Weights of a small transformer language model: 12.4M parameters, untied embeddings.
Each number is 128 + 24 x the weight over its row's rms, rounded and kept within 0 to 255. Layers, rows and columns count from 0. Numbers have three digits each. The size before them is the row's rms in percent of the matrix's.

# down: layer 4 MLP down (transposed), 1280x320, rms 0.0415, rows 160-179, columns 160-319
# up: layer 4 MLP up, 1280x320, rms 0.0904, rows 161-180, columns 160-319
down160 113:125152124128133132142119123107085126104134144171094162148118130172110138135128138111089136142107134110152160129057130112082122094095129100106173145128127124101106120116145121136129128159137101092097157130075158113123143143115167108133178111170146121120176155131129113155117103154124131129167128134137110138101145132104110124163108096102089146089166154128106154090142127158120085154143177138154143139124111153153166154119108116130091110143134092103127108096127136125135145137180125
up161 100:103127133127111120111107144139118142122110117140119100105106123136152126109153121121087077151136104167072129133101119141118129179127166143107097118100155120109144159167114153146111076154102147132142115146131140160159159151116094154135146150109147143117106145121136124153113126096076106107128137122139089147141143139087109176123148104115107093122133108139095150105126140146181146144080121146154160099117137099155117112105149124139165114146123152214127146133131094107138137145107113
down161 096:151099148104165152137092119139112111102111092128105141173177108151060150080095134116150129099174194112161131094131130123111110147135163177183158133146104143151104117154103165128145194077130103114072113112138113111122102139169123134085144118149149125159165115127125135146112116131120134131116139127114133131138117121124113115151100137155136128114124142087152149133139124129094127114122099168150097114113129185113142110159084142119127121181117086130150132123132168179090118090115122
up162 099:127171137107162151139101164109133109104107133097132099122100099132130137135116161113129147134120136083138132090139139102139131152152141109091136139109088099129116166096095141155123126108106103132137175152106158117101097138152108173126135138170110121092107117117141116124095109096166157095130125134156120153113102088074117160146113108099140117157116126111099129097145130127145109144108167177066110140172140146145063110141131106149091113129143151129119144166164162104138126156118141
down162 104:155138143138123118128142108147091112153126143121163098112154128145133083162141125100148096146112175102143117150155142113112127123154111121145105088162156125153154118130125101114148137117113081110112133125129114124160141077115137165121130126116095173109142123127098147105131133156144148126131171116164061107145145141121161142107151165161123187149141093148150103124118096158153124092104097123112153176135107103109148143086134108108141152191092124128121083157126191158152153154104134
up163 099:082143118162106127095146132120165136107177097121105123109104083134137158126185111121151110130116074127132118121104159134167161070173136123148125096136147116153091134082181138121119119128123163150097157154127138169113120142128111060131110150091121126137144088109150123141161101116120124110075136131125151172134128148123131134122146125138116118112159131160112160142121138131140115088170139173087153136118123101144079142118124163181148147135187143157157124158116099133124081102136118
down163 156:174107119101114152120190102176109136122102100117106088148138154167103147097140102149195091131145118069143124168146139120101132147112136145159157151128148137123111118148106133145113140180139107143120115118145106107171124123123097124128137124105139107119118144134171126138111064086147134130124149148143156128116133158145157099143147086136122107126110133121138147125153095121117189115113105106110106089144129131135118160138149156122160135128100152141124084114117112090139110144144144
up164 112:140121079119104125106074180124135129121095154126158085109117136104084147140122141117136103146136147126073120110125137118130154148102131137097146141125183100139134179119115157130110106112144112142109094125151114118156083131108150149133133134134125146106132090119129141104140080155147180107124162115095126104145129170111093109128169163081104118075127128172118153108129142139105150113148138121105115142107173135108145144124105145145140127131084126136145152148121093156130102138148165
down164 105:152135110134131146107111140113122116141139092098095158144156146143138084120163124161106172113146113169128110125100143161117085181132140111111125119126105085107168164159171149117122129138130112141156165136154147156164176096134115108154099157123133134136116129156100126139103160132118091089122107117174127148132108110107106118113137138125121085126137160136151140103135142160148173134164155153068119168168130151147077127085143100097166150154161135119131161126123083141115173154061130
up165 103:159139148120144116191152110076154128136091133126123126148081143103123119128122106140134136142136151149124113129116119144103105117149158144109130163172121127130158131111122136159132085133120077138096132130185129093137113125140116091131150122131126083077104124138112114141100103126153147148109165135095141168126111114105138173075117154159081157101121079089129111127144137124093168139130117129159059158091151145185109089173128142143100089112112089118145124139136137111109170151123139
down165 101:114113140114171098098138127104137176104124114142116115148131122123141107109163109153071105118139108117140175113080123148160192144130139098131112135127116110139099097162120142159117176098126143121157154097100141152135160074139102151192112090141132161124167133150126121122093087115143129133129172115111147113085160117134127114140108110146088146125121145121099085161146153106111107091124115150078117139128143135109148127097109155138129109150128118078109106098134127139106118128148115
up166 097:139091124098140127089124133120123112141123091130141133166136174131114123097129114105154137144113154117157081140150166104148152108187174128119095105176091138118142140111151126127159098129134152127149132145180132144112135122123151157149088101094150094133157100088144124124150084138138162105138133153129154122105141134172160114107149125153119170108141128101122124128158143099154093087143126068115127102122099081118104135091118160126135121087143139144144135157105131144127108124085141
down166 100:137139165133104150112130121087160141175130127155114099135087112158081123168095144115101095155122112131157129157065141105081129163102126159144125124150149100161097098121114159102170171139118116166098094114111111141139112133134085092143123131115153177125144184142103099102139099141126103140108151088158163168139106136096107050139129174116150159141125112137117156129111141177127115119148122137126137204187135134184166122110109127139115065165129128147110104088122118136118092119114146
up167 098:144102098090129178145096110160136139163115081136146136127158141084109131151127112136115142095142130126091125121150156140113111131101097139111127126123140140157148114138168157133088129115130106125122148116105091125130140148159120109118064138145194109125122144127095069095143187101138163126136104145109126158095170162175150116155113115139147110150118108132119144138119142149160165147119144117103134126140120126103142114179136108169131176105141121072144112132140130118089149135086180
down167 110:105158107108136175165134081095117104116155070139122138109131109131118083112145135112127094111164129124140151135117085125165090153129103085194094125141114107130129125139120122115112127070127142138108146129140129152149154108128146122131170138172123079150141114138154127178124109125143114109122146136144139107156138136094136128098105118130121167125099190141156151090103114108120111094132114158171106108134140102143131165136137140115117116142127119110105154136155159147142099128111095
up168 098:072147119108162101121131077193117130069148159127147113164105118086111126150145179151107109109145143141117132140103114102127124089153186121117140099115133121125109099133108125090118141108149121149122120114082124138152167156138141144130154154109132122109134137148154133093129110151093144119143107125135126130141168151116154171125142138141171147093151138179154188172111153158096110133175142103143169171156138102143135103115099138116134165139142132118126130120145116123102157086128126
down168 085:144139139113102135075094102115095123177134093129101155107142112118113108148134118098150118155129155110163104147122112109147108119148141116088171100127109103103163134110113107148135132097145150129148099134128122134140119107147131101120114130122172148101130051102095140166079109150124142136100168141115127150149125149142127144154120094172108175162085111108131095110125157129148136107125153168122148122135111109143065156100161149107151135104134157148095121123104080161097107160079135
up169 098:161113170135136132120176129136153120137155071133113129132076100126143087156121124142099118096096127180145132146076173141180125149112122063088130101155135139155130118116152141138088101115122118114144113077085141132167122117129138159140122131157124134099139141126091119153137083154111138100147131131136117155123088126155128133132159168166133072127129127157185134112120142165137121128128135150098115106160120140133153149128117122135158133092118144119106129142163126101115134162083133
down169 095:137115142089143127143138147114134148113163137174084131099115105141141147104120131080130107104093122104136120141096139149172149138069146136137082139111130152130079143127124116141116135134155126128127135136149112138132104127125138131158133125172159125124129145137118129146139139179164155111111118123082129110113145130148128132116106145122138185154152138131125155096142118153113138167118182142170109089136127134123122144126155155125096110110115124113141130133130167143132136068135137
up170 099:162115134088136125126128110171134128105202120103117156120090102097077137165137100125098090115125166167116108126129134145134153150098135172172132124172115132130159164151115127106124139153145106138124089114118099126138144157159098129152106121164096123118157119134118152132119150084139131151143150151159092125116125131087112141111121113081118126126130117127130103127124128143123157151115154094129182113151116132124116154166155110108117146097129109101117143150165090110132098120125134
down170 102:147107103131132153166146123139113163111123115127109105139138119117125065099126113088133149135087144142126087144139122117136134135153174112142096157121079123170136106131130122092104122117099149142136143128181108185139064088137092123142088169118112111107176144070140153141093145115142131106125132150104124125140168140121124117120143119142091160152118110149109157190076124135148092154104169129095089137123128123167140102117105158134129134114089135156120135124134143106103095121103149
up171 089:092154099150147124156126134151143073125157121158135145140130092116132122119129125112112151135138080101100168107179131097117110103126153115101109090133107129146135156169120135085126120137127129174085118131147135100157107109129143126135099127102138122147109123135097116107113123105108074137103137128131184184166149110113140092098137162130158148134130156129098152162121166157155091148121070065110134119094122112138113101127113185120138089149136173157159111147101113098147132155176147
down171 112:147145136117102145116150100134127080133142122124080090077089091155103147122139142146125134086128149115144117149128123102109106104158150082118097136131125124134111133120095117146151132140165097098100171137131172160152124149130132123117103143147093183094161093145094156149129168109110142119144119089101110147141078135133104104121108115140160141082172113123136115105124111095116087078090143082166159118152099109154130104147133146125131144147151098118126119179118151173145117122121103
up172 094:130089143087130142151167120156098104130163123101161142133116107153067163136088117138117153155141148174103130099129143157134128131158144122121099130173123157115167109132136117135155104137122130073173110138090128147129163151157131137140135137149124163142145187115135110144078114152147100150114146139069190150100136088108150140172143088132175093155129132113099115142147156136103098137056142128167162140105101113135134110147176084089078132114124136131095204116127157092134113120106133
down172 096:110121127110146100140132111099160146148106151137070128088125148090099116149137139120136103128099079125149149141138120092111101159130078094145121112117162102151122146132138109166142097090074141157120106121163133089122116130151119152132134124116126122161078096116088120085142170114135136084138107139101042130150094157129108162107132130143130140120152104176113082147082126132135129167148117112133084114149156147115121133112077209155169124196114152088139125161132140097070124127157114
up173 099:113164112117100106146085144139126093121127130127127146093102152162085078124123149118135089145158120129123089141165109161132126089116156094117135128135087132171146129161098124158136122129097141158105074113127139095087085157157147103141149143118089133141100165080122120102141132150122108105094132100136177136122124148098109111125149145111170104088150133133147104148143087135128132107104130145153093122102099117137085201160112128131134071111164103113108090158153144154144111151159145
down173 094:121154136134126101091164154151144093159147068104078160179142110159146157106124166137136109101123103125151138181121127139083147144111144112132137128116078117087144110146137129126131131119122138101099104132144134105157187114117157131094132117058129172102122108149109108151141097133113134144133152135117117101126085135114131098129127143127146115121112162105136146102158160094118172092118110108125124164113109135119152122124109119172045147099149186119106114107123162107145103132136124
up174 099:107163103117115121156125157120113140137142118180130145121106096138103144139132157106148115118092124147163145131080113140140107174122116143166104122155117152118156124124152179132099139155121154124129156078151136114134130161151111103145145133162099123121143124179117151104091101147094128119113098121156111108176148125112126128095145156150105124171132172159151119110147121109121139123095143082128150104143129150100077114165171113165115119134101123146145142119167146165128161157120127
down174 104:116114129131155153087103066096127149056136133130114134091148099119104099139116107102132109090064174107131129141133148103135131104106095084139178145107182168131136156106144154105105131135164070118128114134113133119110110122131124149147126145139109130166149124158151130131154159127154156083109120131107108142099159124117110114134117138112105128151193136112116091128142074127132136129124113140148094122108137113132120140145132138118110137051144117145149174128101104119096106136132135
up175 092:117120081129120153133131141177091103141130093094104145137123161124125139126150118112118137175113111162140127149120118103137162119139112127120145143107157118134096121087107111139091179127123157122150153139141125165158180087096138148111144094153129091141144111088169117154102106100108152118089103099115102053116109106139136144152140136116119116115119101132178097123118132133152151123127107128109142135126105097143127131151175082064158129152121138141154094144100138103124121109137161
down175 118:158164172128143173137116090081141122146150127129149123139172166177106096121136122167151100088121110146180136144097140132161171122124138145124119139086128128172118135147115127154136118127127064093097067124142116110147136132085136115106147122137115114169117098155136142132110124137128131164119149099163115128144126119170107108111125140073222148121126156108110147122127121162104104096128097189142103122157123110121152100074146137082140116137135131107072127157129109111085127105122149
up176 100:111148123162125168129138162148138135093159118114078110156113131179132131145087142112132169159158121086128174121105116130093124090084156111147131130121140176109146152106164097131138136107148091127128177162161138150117143149090155143114134149119141130163134117164160157065134137137154159123108136141164125148120109099139099106118152201120130101094129139116107098131160138136135161148134137124126108161130163119123134129147134170103183131148145130122094175121125122080102108075106142
down176 101:132143162119116175143151112152137091113105126147148082126087144086111137137093124139106107082143156119106147124122164102139096143143155123134123131135124097144112185138087167161119120119101102120122123105088098122141143141127097115156098125150116173080093126100115113097168117135135137177143116103136096088105103142140102103131162110102113169117125140132126125111078115171157132122121165130125195146140120149145126139085095124115132134148164126159128141135141102144152099136115146
up177 103:110145132120081105127166132114135148138086153175120059094087081078136159143142109086123107145096120169121134109128147111126111119119097077086166134100136129122136105154112138149132184120126097135113105097153183117109123099120103111170144109182080174145148142116158120141105142116085134175125085120126138105100097153157139105094165153139109167160117111139157133106126130156141123102133128091156135137144130138153141125136131161130101126156151167152139121135145145097134149106120131
down177 098:091165135104147129174156139101144130113143142093146158102105145151124143125143128121131127159162167130137131124169135125104162136107133135128132181117104165110172081111083140165114143097168138120144134109121093150093090148157125102098157153149144127137136131155141128146119091172165116174132153144155088122121118086146149139143082142141201154101098127099105132114160106139127124129129119140123120151091112123120106130209119096105131139169145093136125092109124086127095119120138132
up178 089:123122109160120102120119099151142135088154155146125117129123098112098098135169147122146143098119127110162122118158114108128163153135149148122183134145121119120132136130105165126140094099118145116128131113129173102110117127103127130124134116113124150148145146079122129137137139139176175146147119126123154108120118140114098117147099120121159088155131123138134050156131123114076080166160141146190124131125098107106159156127089135141154162102112155128064101124148142143102173162098140
down178 089:105107107123114139129097148116118127146125121113131144144147159117125122181124110148122104122116138137120152132137115165123117132172099141187109143101144104147128099149151142177144138137129105151101160125108112155163133156174125137141135099157142105123111118092143181136071167114127121059128097151149133121117132145112143169099153108107069103124133098140126193064120112123132118073125110147118142159122136114112143108142122087157115139081166164145105077102113100080134130115157094
up179 098:141129131124149136146140164137117144125130125125122127087144120126157140139156132131128123120128141147134101100119071156098124051150149138111171128101176071115127175151124164116121165122084176129145135124108093127165107103136127132149122122159115103113100169132095117133137115104152167131110085159113133143118144124131102111103155119070088112144126139108144101176139132093142109094140142120165154141186152149119112155136095197071148125117140122110172086145103092098125141132150206
down179 095:113166143143160111129118153114096113121127108179170130125135154140149125116118159123151103134131161096121134149208103165138104066112098126143130125142140156093111123117064126145093134132097155146165105111127139086111162142142114117129097139178119108144094130108078120120113100157165143126136167099156107117132154138131149092140160149123154098100140134140113148094128157107128135150104126120118139116110111134101165106158127139167153138147173129110122161151129142161124100093110102
up180 094:132098125121091148117143171165135112102139162108095124127086109166125174102137096139141123135130144148132161137125091095131111095141165132120107138135138129131133099110133126114119126135129141138124121105096149106123139127109128153078099118175120145143094167127107118150115157128064102129143128162134127130146124091113183123098098158126103111163130085124112134157117148198162129122106147140134117116185097147140119132139121141141098112145157120166158129132044141095148148152128121